Each number is 500 + 50 x the weight over the matrix's rms, rounded and kept within 0 to 999. Layers, rows and columns count from 0. Numbers have three digits each.

# up: layer 4 MLP up, 2560x640, rms 0.169, rows 876-975, columns 576-639
# down: layer 4 MLP down (transposed), 2560x640, rms 0.165, rows 876-975, columns 576-639
up876:518460581518551476582478520529550446484505544464502466486482544500462482474525493536476554543606521496401510543443534413459496441484366577453494502505505453509498497459542409543444563531573482
down876:548424490388463539498440455547441509589371464544580545523464511531494502478475489498600491620516522498487425558437582611494434578482486436457525449439488452422543473437555520516471552442415484
up877:606501436392404626380483484501505451555501436470527547415513562548530480507452503501428499572437578476582490559442375435525483557491607506549455541407493507464646474538540561559499524450575420
down877:468459477501480498496464477556433604449516504467461397565442505508434574599444481610523446505526513501489491460549468476498443482546479393499429575520467472438534401506461532484558510548484541
up878:494485503490552469487405493526498550554538541513530563532477561533504554557471492480448514489577582520517544424423558473469493430640469486546581561522487463503452455427507466444504463511384463
down878:475502506587434488468529522475455465564500544561416537416564463456443500470515461490548474527458455524416488508555531527526495515481512486545514516570431585542515532524499512545488541467517514
up879:546495507464509533470490494419485548432424501479431498560478414547481426523576447532537522554536414461493566536429470452556439498527531490525514406444430437469437491515489502519494507521425517
down879:402540495441487512506543477519442558429486574565416447485483460526523511493477497553473499457397430564541512503450391495555515387467470543600489523478444456537541523488447529546543541441505551
up880:400498525546476506471514502544477393490496655445508493468431521554484502492474486480474518545500568455519484550488462482485538464568511467499570482423529485494426497507516506475518541525453456
down880:527508484490485461542507557554469603543513615491427517555469515534534644468518533493491523560481540516499465463431484534472442443462456551523569443474577441521550514465552497514502386569545493
up881:591480585389561492539501520541459498514455546546551547432516522491496530503420525504455548443469523455463410535517536515442524454419495413492506408510400460473449514490496528426515522476488471
down881:546511515467493507489493386524396452464583526538480452463513510559575487524544583451520453477466457498538500535518497423510400507490460541525491447451512530561492522473546602565479460410471464
up882:480494521562579506486471619547460495530425416435461480534587596547541522538482456573564500466520509499569527511519463449567540579527487501433549546440535478414428510424547549556589554559515396
down882:534641568432551577438563499429483465538580443541464533554575463398505489460409491529455591597474502440486470479447421506533522594523570598552520487526462511513521464441468537575511415517532417
up883:382571603561454430573436480447494471572576542498470637415515510418462545508503487470445553554430465479537480496387475423566411532505471580548503653623513554510504513588403404562427504533526424
down883:439443430545466528412541457559487555539512554503538411466502550539569546492499480507513429484367442483514454484474431451508525407439520640561447406518419575543514520537397481420527455549393574
up884:525481517556545441537463506407451433478476478436456414473418522487476513426498517503475564526498480503458512618553418467495560517555417580469572525633508522480618500452574526483468397526492434
down884:611552503507571472451478504416615469603616496528365471491502505529545502532463551561538496542419555463581559545461557554572587564482507433484495554501435530422538430440531477419540514468469557
up885:468505428558440401513551547424473419502395437594488556443448491479476570431525477561408351429483407464472475506484491489500558415468396458486578492500513504477427524501522623482502371518430513
down885:548414423453497458412433567463499477500495435584473556540451508625518471435577536471527569539446472519518459518585419551529553464618479478494514458481475400563507515577586467501533421504524517
up886:602541487530431442471530478365520593498599523557477480542536514520492475524505502465559545533488474432479564544550536517536464492420476477439481437446522469541427579451480528491513526491533507
down886:432479432458442469453486487506460453529421553498576519463544480639531484487537446494499433488511506569463469500564581567463533561500402438502471532505447566449584546546487490410469506471541465
up887:427523525462533519507502513492483536518489442508526523448529493527477524540484535488452367463435544372491491463517520448450498447482541461467450479518416490545484398555505439416568502464508540
down887:550452490558579490495481458462526477490403510537547490469523484446495502453512507502495536476527509635486479423516496463462482537513524479481465522561503486472505561467527549575515423485477549
up888:493442450564483474473546520477567447492436559418515520513488410454513431520504510434452545535477462497505543541456525444568518532487523469475506502469574516546442485523512513502553469527589447
down888:458488419414532522530474548471487512476549401486525486450528496487468560484565507572509510524604462536439515517581596484456430493558547470574532495402475598586495454524601509529560539553454459
up889:500484634506491426420478509623408537529506401514443457489544486451539587539513549520506515474518389466553466480585519505540472515554540438523512463467496484517464561573605466497458478455544468
down889:473456612560582453491630506464471629517517390432444459421429532475554578557539640471486544550506504527434450397538499505572482559611522465502491585463445452467446434441565502564502461559426403
up890:568474502483490436505553457543521419403469350568517487481523527632629483585494642578486554475429478491593483507470577441478421463452434524493557524401429534459423500630408545524572525594383527
down890:600446525402498475602491440471433614556535472519406512462402666643462522568473467464421547507503492508438457555431431407560486533305387482410435526519571497444549487505422485545536478452551443
up891:488482513507447439531555519523499417522524448483588515438521510516506496363463630509464544468578571441556406428572455436454520478446471558467476568552540484490521494456481449495548496501519550
down891:558497441574607440515468541489401505562537483483521430504451542575575567559564434464517561532532391570412526594488455401467467481641612454453436530442441532433455493509490540498511541517455563
up892:528526574495542437597550469464493557571503522494491524556495411462431454492545415528539554360469506487496446545408559456602545477503454577460514438555514541478555427410475529482595466460504507
down892:475491492506532498579436464508478512574478459625496506476463476444505635405572440523492488482519423472420523550435519445562438564521581581561380496439470506433442534448524535505501443569590527
up893:416483621561503555415535588437556434595494462523459436494453364554521489485428553473485482406551431501476572527470530560411432486518482574481464498451479525494550467540468498485527558499583417
down893:583440456462573521538490549478505509539441506502539596553486593455467496532475530570483606415554492464502528659498600583529549449556386372403575514511482452527475455577424485581423551470428483
up894:437442540578477478540479586538561484458488585660523477514558479506533587441481450492463655546502487513596474470548485502453460441476526548476543473531536444484478487466587475503448545382420578
down894:495395521521493489539587634402534445507497490462554544512483551486553404490480567435522453476505473529501479487432452482477447482462472492463509449479540457544532563529601489454485468416487490
up895:543488475429464454466506527574567465457460440521495438488576476495557399615503501508508510478503610538546546487542498550487505465413505534538490505461504472550529622632487497529534501485486546
down895:468486489431518447490486504489598456535470513385463447511560560493519534437492533400533579500514464488467507502522550359564466487522490455538458521489565449496544481494547439388529447501589457
up896:452460560609562500557471516467463574448481474483478542563495429534541470473438473480541463513500514438470549519550456506522572516501470548505601508559538418400636508488495406555574571629430448
down896:467486537498497533596397493535532533483493511499574508616436528525472558475529484449477578543566455437476548440494588384530511478550514496464494493519509485493617457581475436523488510569518441
up897:531460581554405368534479452426473443477447542504500548470407474492544466480470433472532461473524483339487458490440451501411500479569461436481548440471501486527482548415461411452653504537521579
down897:508536423457524530546422494303503457534497575461503594470480412566468476632499495465561503508511436482517489538454514531405560582533469440504535621444497483549524471448488521530414511360529584
up898:464465481461454559529484506541648445608498544470576547585421538453531503507596580420511545541493428589504559438528499532418569503465544501502506482558488491585498598499508541568519468520510407
down898:488541445522372467555534452439548578496484452468449549550445514465483467555441579413546609476494464465481537475470529449531476510528575486437516492496584554505501634394587524452478381561557409
up899:492524497574576448449562550373506543330583484537484764578438549469507449430549506518503463433445501545502526512541500499527494505536443544481589569386477461599459584525615448546438544512396634
down899:543455422503433392512616418330523515448424455518535512456429511431535501526450549469633478395399449474481392518424444388538561544455581475493465615476458559383580589511520515469350426591606490
up900:560488550475500459548547544453553448474510537567469473539499564440533485525537395542551502385403523517534525521553482446475501569557467566548482489377484511530467565582582530471545435493571509
down900:511551513524475487439631459487499525542564455448471499579540549545508474461454479476531490458535502493553483490468483506516460435496517503443500424566473565528439502448527479496444463481511450
up901:559497547468527463449644592447425454430486490509672538530558354383433482497472511495507487423616526426560526528509594560624476542596501603446570500453540518519529531509482524551556473432497410
down901:554365491498545541567400412525545513577653455494573372404563530512412595634422557518432410567454482475466452635555421520497409550513672482558423491534565527438465414512444486416510567523554485
up902:506514517533508440599370456436424393573520526459485497437463500431584491519508505496466520460553368560564615554464498494504500491610471579610499496535451463579619472499481483455511450349492510
down902:491486468535512476503561569565432455523425451444471504490442500507531543547495419592540473498571478436385497566498593528493443517432529391502464629375517610489431488523450504574471472505522492
up903:457529516517547537498504496490503600407494411620541520437483519503463546487523429468496478497520443506568518537530584477619530486598556542504563450508622459522459591537542477466561464517402526
down903:496585520593565499585520472463466400396465431522516588456554527469470490484521531465494545514394533465551420531466509520521517492457472526511528448464491486473508519554487551454536483612557345
up904:382507526468537515407475445596599468510502422516563498463457498599440419518490598525460568452496523615514525519536513400517548366601528531462572572641513441524455342479471450511627532389557414
down904:509403517472525538601385419465532618454454427486520568444441454427425395481433478506512587503354402418632552537682489588477484484514474505568551362504527509483560449537536378494479593560493473
up905:529479531598483484560515451406490536458505612449523564485434472528457485536485541389468528455511420515530576649466513411521473566564493361453537427479558491571518454475556500530503483572434511
down905:512475451423488581486474484459520564464478463499523540514499491560538535466561610540539492499448546422502425487505569603500390465486512502452548456413452439504549438448448455486561493477574498
up906:558603451674446582408464456421435526539473494569455524532456445440507503470437386504510500437548457591588563468476509580493564502522565450467490398577486562483498514427419485506476492506519559
down906:523582488495538452383565513499464503519520544521494562495436539424474476509526465436548460389419530498508530585470416374497592489440441547588472526483524478497513502514536539508514461611501497
up907:518470628491519435479614454423497559469446503427592456540399506448504456496519444563568502583625505542465537451486530527482560473521482513474503442589499497531350506465518441521473396423530501
down907:444510491473486473515555457460526441510492457525580500451526457466483456593491399417510538509453572529518489456511496431561497453437496474479594434499499617575521539562484587499527474605498485
up908:451583485533443511507438512484484520456565458439488478455568445469549514521511436435474567474508494491534480523504534486474496511548494504549526492440507469451475489423466498464431441536515508
down908:485444487579527516468476414445483451541506456538494562446512479451511521464504444527503503482474539507471451535482429455472475471493527475459434578478444574470547453549535517450497544448486506
up909:484447454565530523493538542487509427465519453438451544542515434563495475527471526484465487493489483452523563519446489515467470573474456493491543493407479550495504471496592455600514474527429420
down909:537473439422530428443462444603379533512493482557479437522507534400486577481478550523473473545511599512540486495601442456554464567479537502434398528514533480592411519551518564444502431521514404
up910:497530521475423452481466489448481438494578428530445529517441483548582503470521480475458513413553481548488484531497592406509503491539476528603527488471484464470444527502478465433487461432505580
down910:468575478435463465501459516435517516480469547536344620453508529541566577448512490483398527486454505514498472419438428460508513492478493580559519453527507500475501529444450499487564563534472612
up911:446579528490532488522484488507478477471522430504391567475500439492569447502472477564470515426570541441482442411489511460507496485497508478536576509471473476406511582495471444426587465475444547
down911:566581488444549489616431541490478616513443438413500552500484473608515524492482528449445500438435549485392513480482509461543471529422512476576377397548492516495493547465522470529487457481543501
up912:432481527531538595436551470452548494457498518494470523473472473469476544494466493470510474497455499517534559521434512473532551558583585532462518474544557480543470586564552460566467507524537569
down912:479523451489519544486534547410500455430593550497420449475558549498593562479520540531477503529469438543564523509593415540588481534550432595490569649518575545539502578488511453513562407409436473
up913:520480483485572533410569485499538521516558498497462478461486477580473483533399480553441501458510521519486521538464521411501519507538500456514640425482541486462518485520529472464461515494492482
down913:569546406371534537472463408487460448538460522513465374527520506465529466545477563446484444488486506481505590567460535497437446461574477524395485512449533484499480529566462501523488539411496569
up914:507487501535462531497499459534579542538512447468550457470506480618504502452467517453420485501506581508580527482504541528501497558584389401550484525451473451403509460506485549444506488494429484
down914:540406479541602514466594528513555484448588534519513484588460543505460534526502524512582532571469465480468433468480443535573454462509455574375545427452547497482440462498443487552503528522499486
up915:514561472608575463467502437540528430484506468512535498526434476521513439450398524471587453531563511483453481479560565514469557507521438500505444503500470503556499410489520505540560371547467436
down915:443563522487419411428506440517504428474453539483604460570457451427559467495471493482553512502501511460542507480495432529433450535415627476522479550454528484479479508507483501406536499517636492
up916:497475602517512447557602402504446495431481454481550466538515429603575461521585457512435454452579512540462500491516502490497503515489551449403519535444519432461422457488496514580473561487537496
down916:491592522491451498450455502540590596533564602544472494522549469494556448567545492491459462490426533504493539450515525488525543520449478549434561533436583523392504538398526517595528547476560536
up917:467498514546521485590455516490500442459531501493516498466566559410462500433559540413465532537419519543482480540466499542614524437463435488510548538457486600574528561482440586506541393488467541
down917:420563427504544493528533475430414478491448506546511441476602547466508513538492470464469484409489508509516556547434439526570462478515375502551527497498484480505471503555501550461482544497509559
up918:400569558576569546553524463445522487489447582531547489444526460532433537544522446466446403499458475476521538416472495502515480546533453501515460473548450446548600559506461537593554516507489379
down918:479545512524496588444500431528399440574470552512582391400484405574470613469523468367414558490524438454533583523511463479448349557573483510396473463426603460519461536447478538536556556469498534
up919:454469553558521511528473486483446528427439502538563493492513476523541453519478527411434585453467504502512453457496511526558524587511548471562540585506355452535535620301490529479492429539518538
down919:483448553440536475474491506527456530433468528439462466484511479478542510590547573535521476489487510570498457439495406477485562501445513506475571524556528485551562431563492653479525572524476443
up920:482425486550484523604357540539501435469400526653488506409487458465455553546450473533558483445450504484541471538474578524480581572460559462477552417531482503493527436442496558625463513515644473
down920:469463502504485571572454450569636487535549381458595436482554527465605558539467408479459449452420571557542474527554526557446531496487474371454495568430456580527601475414480445420470488526530500
up921:486457562424490433543481458409562506464552562494520499383495505464437461494428503457498506397536509547514500499457527488516520530473534505473563474480601522458491532440526435493492541502502420
down921:442535488484533490518586547528448522523494497535460560490441467506481585475412471511518486533516505547463454536524432480477454598437501568544539480537496534486563555401537501508400505474556457
up922:426543561507389473479574519539534483459484542468555463462461489576459536477420465509451537472479586532537406445549442455468588443483523471549499471587531510532549441498514548594516493434402495
down922:409434502438500519438427514448520587438498548464462515432510512510469564483543529490538498459440472442516434610473436466492535466572514502477504573474486495502554542486472418472531550525407467
up923:492540483521410422463426513455597533498516385553474461528432523548544544572485531511527529473548523520616432471482535539415520457417571523471450488524515474529480502521406500510536509507464535
down923:473487528487484458448441444465492489480423485520453460542471519513494424486461412423468486640445519469512588496450442382491487478494464440544480483415490501517482549445538468447575528472419467
up924:555422580515532511554519469543421469503539413507439436534465481522514472414481518552471527461562516430513528484502481433569551492530540536419516483523489534494547500551564431539470544458605471
down924:487445481491530474471529456442501541502534582442498568532558502456506494586521521440507409437508552520538517434515491549489463516545479463525477523521468592517417493487429503555542465536514527
up925:510505505455518399406549557518555465492548405526418516510443483482516454430573434456470674618548452556545499448477517518557480513513451523511535484627435539585469504552433463443549456515668447
down925:519540476537410504531518511414556567535396516503416443535503455435435578485451449520497459551462470552534490533562514456564504478530492513446496519470483462470467444457456491486414554550512496
up926:506497471507489515434518518467467457539529415536533584541523420544434513519563504468575512538488438492513525515417434472521468523463462543510505506589489507423456553491454577505527580473469510
down926:481565558543474521525512485479511469383498589525567493522551499505511463551417487450608412480475521512498431440521489433494477499511483523511517534551481568482476467485426527535491468471536498
up927:538491502493470473456509555482407493462521478464545570458424544589454628480577404581530558524415668453432506521638559504448537577505495508539462491546443527463509476659547510486475481422421498
down927:462433511451462423521645492551527430441543504531502536446500490502510542537574496472541568446415482463499513549565595540562427450443473362502496531555496514502631498586545561505593590563485504
up928:508519535470510520691513417564471468431479520421475534500468494365393592525484475515585532556500485666506579448506514371489557482435437578554468471526541423503533541498524519469439485521437444
down928:536471607430548392568473534437505512512513547464485509571456466526523466466477484580513517484513645444405460566496447565459461493447547527517429493462467506540551466584492432544525491509369542
up929:474500507402531545608443413637456567434545477491474616400483452481475560581516471526473357445474525494480432448467589564495461455458625494483448707519461459602461551527514504528441459419452489
down929:511484550472543484454561579447541544460464498534576446647567519481465504500500546468507552560484590504580497511488398469473404455596470390486456448559433393473589447531420563475543529509551429
up930:492487517547579477495472597512538545489547523455532494518525577514441458464471477489555396575479488557498601455520571467503491365497489402401460528553487478549448539586498514506426462476455450
down930:530463458514463460539522449492501471471403520488397500428457538470489498455496566550556443538549458508510492472507511525487466484544536496479571527549435589563533494466538525527487604490468522
up931:493465454494552498456456535606548518480475495546498497424534533537523389491570523519494509453443527556547597467494502600463482519539563580561433523558424526482472536462514503499565502592577473
down931:471479535416458487433537501492455536599458414389460453454493437534554563530431599510444497500484451461487475518534535453414467459527506547390479536589500546443493559460575610535507517519439485
up932:533417360415412536510551512509467591522479607507506599530499408468467492490523487562530507536481449523510602547460410467534546502487463484548434465389530537526388586472427458492517526477417452
down932:516514447632467456526570460546550501445562451578479499420486527373493491558511496507522461562546437444534471541505587513529447537583549473560445472612466519523417506449522512479510510497550498
up933:502513482486516593496490577458449451489499495440530493443420524504474484502553541531520523482515531469494493520489559549591537464416518500522489473537551541506515454530560542543529361541458501
down933:493519498564523487529487522550489470396497483447507396478517496504560497461471581525471509426622532488558540509540534498427457579485585515457518446452504442515485486484550514499574421473404484
up934:413503501524500433463519439513455434536432512480480502482521442518423436552551581514498606498508457554642476534462491530501361504590483477518451496526538508617482506497466533543527570633445509
down934:565491507558477516466483495388510482530474450499457485471440560480475505477604725413482425516484602502527542554461444551426530508549517603507490461517561538546461444476507491490480486413547557
up935:577530529497603556418453502500498534540455471470455510499559467497505449471467441545459496487518555508481549519499518572518538472553517472530516492509491459486519498491398429503478469455506473
down935:580497490487559502460542508490533484487507524467505565513536498484469484498455511560462503534438491498426445514540484503485510475524445475500485443521498520494507458499456452493460474507489500
up936:539552448469515477480465439540525462495516532491579444542519477532486429431455475472431491508458611462464481604551553479517578490517516396454560499563454484493509459511499505547444462458529526
down936:531533537448425550527565468483485459503546457638553484568526508475491538455487476523481482495490486485444500528473486385582559532506518513488557599579492460520507509536553490596443527542528479
up937:568446543544515542561517483499548488595523513508504485499523405436561469376422541467608422579538454516514563531496568475421450660388477531577509392424485655518479647496416557474419418450576529
down937:502481507454440569474507493573575513562435506460489446368472452490499590479494480534546475465576502444499521505518411503458478441583496381514533523461515595591536532514517437525523447452547496
up938:487429557553552535565594442491464486471535539607496517459439482617546540514554512527490496630409633479491471525586509450496496419453525707469434533516493495506517468547513594526405497465480472
down938:484570503541541535494533555623512461531535529574482435474452532499570500486535482602649509457533488583483479485444488624522520426463428462609530494566468469524554520513496513536415518565521542
up939:412555478440502607523486482567544441569551441482506558498439505501523470472448521476484523498533473583551457516582495526477513496552488532576547492450477440502481517538490393492507564485405482
down939:507501528434519515545501461492518485507507534512447391457553413488529460519428577487503572562505479481397507503505447572535448447599482436498491506484423454473496431470507506602651527647576518
up940:475539478561540518525494494392560465586514559364529563507552519586527485505451477472505451528543505526423520425501487426548483469552536454445487516486593554413532464434485487514447512530539568
down940:441509476522447555502677523485468552435493485502490414567522551541560557515574524507467495399512502393441473538433419567473417516492522611484396353466476546486528408497460511553490529465493510
up941:425514532489464581476450593488477516546470463428448489572453418530460563519450427518598595495521375565579537517569525416501490476397530466480442498569492421543517574469481489600529561556576477
down941:551424514551580465423461444581443509600517455508442480492529575454449490530438531442481526468511422505405494517509448554544464551486561506512527476465507538503436546431493573494544469405516543
up942:513509519602469443560432427517507466398444436492536445504429600549535538492450434452496479533492459509410551528562460519469371581526599541456501501468496540560523536528435467549420421519588506
down942:502478470550510443442413497432457345492535511443657561497487492492418360462463508563438450541518584591516591529517563622554443465570561534533501455516658428472538393551503566424459618460514560
up943:562484502602542463478567587504518425499467501624479547520493506436379458592480495592451589408486440551514526486522523421473510445561481531500500435473517536538502501472483550484519536592398429
down943:469515520537477517422503434486591397497582472515528477441568491486503488506491477457341459634460455461536468535557477478515472579402611503537462568466520532555512399543581568553447489445534475
up944:455530430527490484489536497553422489390591567516421471503534411496389448509530430477491456641381547553569465522400520393510462546378482427510515470600413439531503584465541464601561538491495488
down944:449522462566486517455545432516673460489480548511515398538501572572432489596581545557477474424593489453520488464398488458502368601340484628496545522438486542496446499470602504533462497578443487
up945:456573504447450402581569402501546490464542480563600456566484513559513486565452515501449491465463491531465489540556485504553410513455520445560515532554530517480426456554481539538506548475517438
down945:522583516498452416487456479555464450604490514550461535494521456579488551493434396471534522561569463510480555555482598541515518469592521509451444534512678596495530328377488465478412547418511493
up946:428536541607574493546559504528601527471480491511541510426465512452541444475396475555425424455469410425429507515465520500563521455447415479505477432523486390496502475475569480450521504443441485
down946:509510400521520557418553516549518471522558541544438463570397511589505511498484519431520510467467447481515620477539483558524503440542536501508415504640452506514442535554437515385525632469505605
up947:624481536463684597531487513509501487465457576609547509507505392495600515381420526459418476557520526451453540527509546554530544504489460505535410551530665471503482604398550594548479494513435558
down947:548523453497564484477555516539489665462602564574411479550407414440495640492486566522483403570434530429450512466501530586512517528445496500477482573536516488489579609291637440508473498458533509
up948:404530458475611397546462555462440451449545578453530448555537462444493504427536440451554603395455459445527509415491531535555486532397513549499485405402523437421516545445369379440505379441460515
down948:468478502525515516469565489534414494493488527563516513536344426548491454454542558451587501503479491531456465518467482446437532539479565501529524432582547466493566493477503477556483583494478525
up949:518521603411402412526545516551550627522481515531511592503451497549427415547493448540483494528468505499514445571461534530500613505491472449494591552524453466429564443514506532506448545515469534
down949:367493487574542529574489534579499551515552574491515420429521587521540594508602563381455500575502519491508519470506422553475534509472413415517509498545562570487500532521517564575477473455483432
up950:468515462558516632544502507470513526429410493516447472531504491513471478465468512561489439398488529462467577466573521545474413494558472454485542452550455498539510544425523521498533593513523510
down950:407508460528458582403501496517566563467535489452556494517412482518510574556320474497564519514430519482569519511521561513498439461537426438447541519405421492419590593522572563556429505454475431
up951:422502573464496483624529608589491497507479515527475509557449518558411504439396545519428523463559460517430467463548583510573408490579419476422483516556405575447495501527489372418361511513428517
down951:481539587573498514525443568442444480486557568474467535512504466473503483457448365583584454528393512597519600441507510426513439545535411476513450416508539317468522568513471426455399546500580468
up952:570547502610422436527497453472482464521497473508487528491498517485461445433571565565485515474550528449505444566474519499535535406372465469546557516447463502526423512501568496556503518467464492
down952:566489601537490576512530352535423566450539521486458502565490495439499493540477495448491492459532483506548566485466503380527535522524455525510526511523460489478436403597502506475464574500567562
up953:487492589523503519570502433501656526521490538431497554503466471493528416538557495461409403359473467425486477508471519458546511487523612518515576520531473416542422519469519499517584482524707494
down953:412467452585492469526557497399519550517636456517583465470396507451522558482483489472568478448463375543490515509512514457481535540543489567428521555480453461525501447494437496512492562555532509
up954:522494519524530410462523459471557467444436473518558432514486570431566431572562506513428495462487469520424412506643622434421438534446509403527524501431532540452462503524510477523541439423484466
down954:489535599462502435447473535518444474492427489508453425509428541449415485467534410420600510491480504550501436537497451540488527516582507506361478561592522534437511521466532452528331445498473468
up955:476541443394397526420440440389475488422589622597443620440462384458497554542501671540394457509580540439574381574594521447521613511525614501527474474470430503527599497487522540494426598393448552
down955:527461535615412459470542582483406548519454478492475528406539475482492486480497557464541474486496507569586521444451508494483510602474451491520439500509507539382524489537540469506438444520504500
up956:549471490449519520593460490562569443627509473488479514457586547388488401457457561458474510488444620473502492530634535544534539547561546621514427452442469471503489551500598475493486535469503624
down956:495410541492479453513534466520488426514516436496558471486511527419470447509535458406502416485592529462486546543499599552571468544473443565494512466514497501472470534603482535404497530546415595
up957:481451571518520494497412487517510473480465439497524541566517457426522546549535520528586437487410441497490440547518535494495433439412452478587464491563495528505451556461447461448550510482531503
down957:542587471533501470538380435414461553378455544563468516524459445493449519548386544547490442525430445503624506527459474408482458585480531551484480521613499522537509511424556531499470550495435480
up958:560433622416541529479439533489595508573510532448592577534515583486467537444525561534561563503481487523508525507576529482530506515474509526478544537535538507484481382503501439492576472562530511
down958:470488512489548499493467540427462510477499449495526500544548526612585571568556512498526508513472395497448566562512523519469473475494395462542402466567510500443494451489475508507520529514543490
up959:438547550593517454453404491486504489495418469517457584506494552488484474442445481418469480467547452424566508475471506449522465470574380437516490550468458493488514483442495440492524512579464492
down959:489359518437503514426437553571483469480486490494587485418619499519563440439438507542436452389535514468546534512394455497501495366547550528405514484598499453497525414494534523511475576524566549
up960:518496493479457508515458496499500526518537569482449546548513410566517456479483415516471513490443528459526490483599470476544463430553574565509473422528464478504399549433437455544495498422404495
down960:468474514473570454431499502540554589516512486533532581522391530556524427427519436507585442580555561526458474488467456481455460504508445551473501546499530477459467535471487447599555463462497611
up961:469561517524470534433424541475464535597511536521476559553456551495412456509545491460538551527481537419504480527530454439470583491506400488476503522449393464502492435520487467517485465558396418
down961:523541412557577478547529498567579534493606515499564491426541492480541501480499517578514585507447564498549507505507563567538415522462514479475461436471605509478447436428525530538597512561506462
up962:482460577516491433525390476556486478535460492571430537470469469480491484526497449503495477371473490531464473516507558424513551478438546475436489480527597436562506426481551525529533474508524450
down962:459492538567434551481553450584545554439544471502501507498494504518427585464436526493459443479470443548452595523464480497477480592446444462449471526523473512546491500600385485509489525404516509
up963:470517531536524578539507581540511528522556550512506581502462512490501546446503452569458617566575434399514559503517476528562483556500468511468517518536526474638435477495479543451502541504501498
down963:438428521476524578492514537448503461593454507504483458472516546580549524515517505534487490516511464541478540426518488465498552572569494559500482499544501498489458468473539528457546448551499464
up964:511503530500468492570516459517557438560484530506562469550481546513622521554418476434449424461571490512529474546626564474578423511480455522550500492402549471466542489517509533493493549569456473
down964:456424560474437560514482434510517529455425547471477453530582538558661592438437439471454518529523515541337572499478513475518518504422529510426427490475461515486504589624420543490573556442417470
up965:456556434526441553505491524525511501518559516539513556462369575489451458540443568523435600503481528500435565484483540583504460557518381472503476538516486461604434558532535390486516503516517408
down965:521468459403478586511485555481483520587471532513559499555462542447476420526520567586460491474441532582415502491456511560552430519521511509447529536415506507531511487528472438578536526573469499
up966:544521496513465470427419457492545519511466543543500578512521474522481470617484401537507442425590534599500444561464522503472512420412535479490538467437501535560479539377493619496476478494490436
down966:512479593382398457494377452568509517517521485445557537511507506555563503509552546561510511470416448519518434487465559455616445458495486533456374538479616508571462505500503474519514530599447575
up967:542598509456499536600444558434453520450530428568477563535547491487486451537517444484449506542509517460576600505414548567456369483490427494627628556498495566482431594493475394489543543598498528
down967:519449545536555500513480542574539476451477470596517528422590530424498518522518472530508479476520455495548532492481512428512489342632487550530522524427520426480642464517513569503512568438460518
up968:513519573450503496484476427472487535382486522505516553569469557455574472458491517471453536535488508445513452496468461476529509530546507504458562501496558500575425600591579515646470498518493464
down968:536510518498503527448451430521507507407519527497498501482543454443495517542492480463514581541506515467479447534507558452533432443479513535507488460552488512517493475427537464511578482526496517
up969:465469524532502476527469601520451529542476553552551457461515558535541532473446492340513612511505536553491534451452461485448582499537532567468536481510519481540459553548514414468530499454454518
down969:545527553517594565621536499538528576457413493466522464509542598540512444519478434434404389506487538486466493508434522502478454516499542512566565590528494572495483415524493500394440409517496418
up970:629576478613549582514444496516563581601552556460530511427479405399489519479484466505476480419512498616436494485531511538499534482454483446515486441464421480482566441492446446487614361522533551
down970:480612394468560503504475467548537583502514541417501535448506453528484545425507550435507462517451540518520491408557511503486443647523464453494525494480535508446551556401542462462473505530549561
up971:443472462529436387480493512506509443453439529498556514507494417466519582511476514527552451489489497429517492534509421485462528449497519522468540487428465482574501473477576529528541460505474459
down971:469523542481541515567589461459469556530501455551503483490561566535424489481512558501526521544437503407586500539496467523447607481566538507570482610407478498493575439543436453484525525529439418
up972:422475528442503474454576485540441504501540524500525548499518550450552489529522491558520572516517633414430524538455439530517460419508501530518534522499430516483535470447440489567468530506518485
down972:478497547488453461510519543478451511550501466409462519463547514487491547554574453457562377447526579448520453556490524479550475480530545536584461450591430510461524545492448557466553452521509512
up973:460580477510594458538566465478565495483548567478497375462482460456440477461488455475488593454513405513608586430452519488480374480455537584525555495453483463420499474419554568433544480482463521
down973:523541478524524457495523549542481422494489421583475574482498451461491485493514599507470497557555440509578543443561446445520374529479519474459480410515558519549480561507525528588484503573501430
up974:464513504569509550629473515523427442395477575453532557576462476429427526487518489424538560397438500501601515500460586504458483534527511587486515483474465474516489415518397522560496485489510498
down974:471473521506451564519396523433434537454567451549481449446471425448453489385519481453604481490501485535468447487446453544469529564480510487519490518570476543546573561389444436471509388463446465
up975:475540510530506508521479514475492499522488576563497571468482575507474497429457485620577482510481426502537446506511442505434495428445504511455500476477458554547508587440432500498477515447529399
down975:496544439454513517502477505438412453530430467516515472492553452564467492435439463528413643554623476456506535469514480461506521365467533410446502515460497546497592478513530518421482544406530542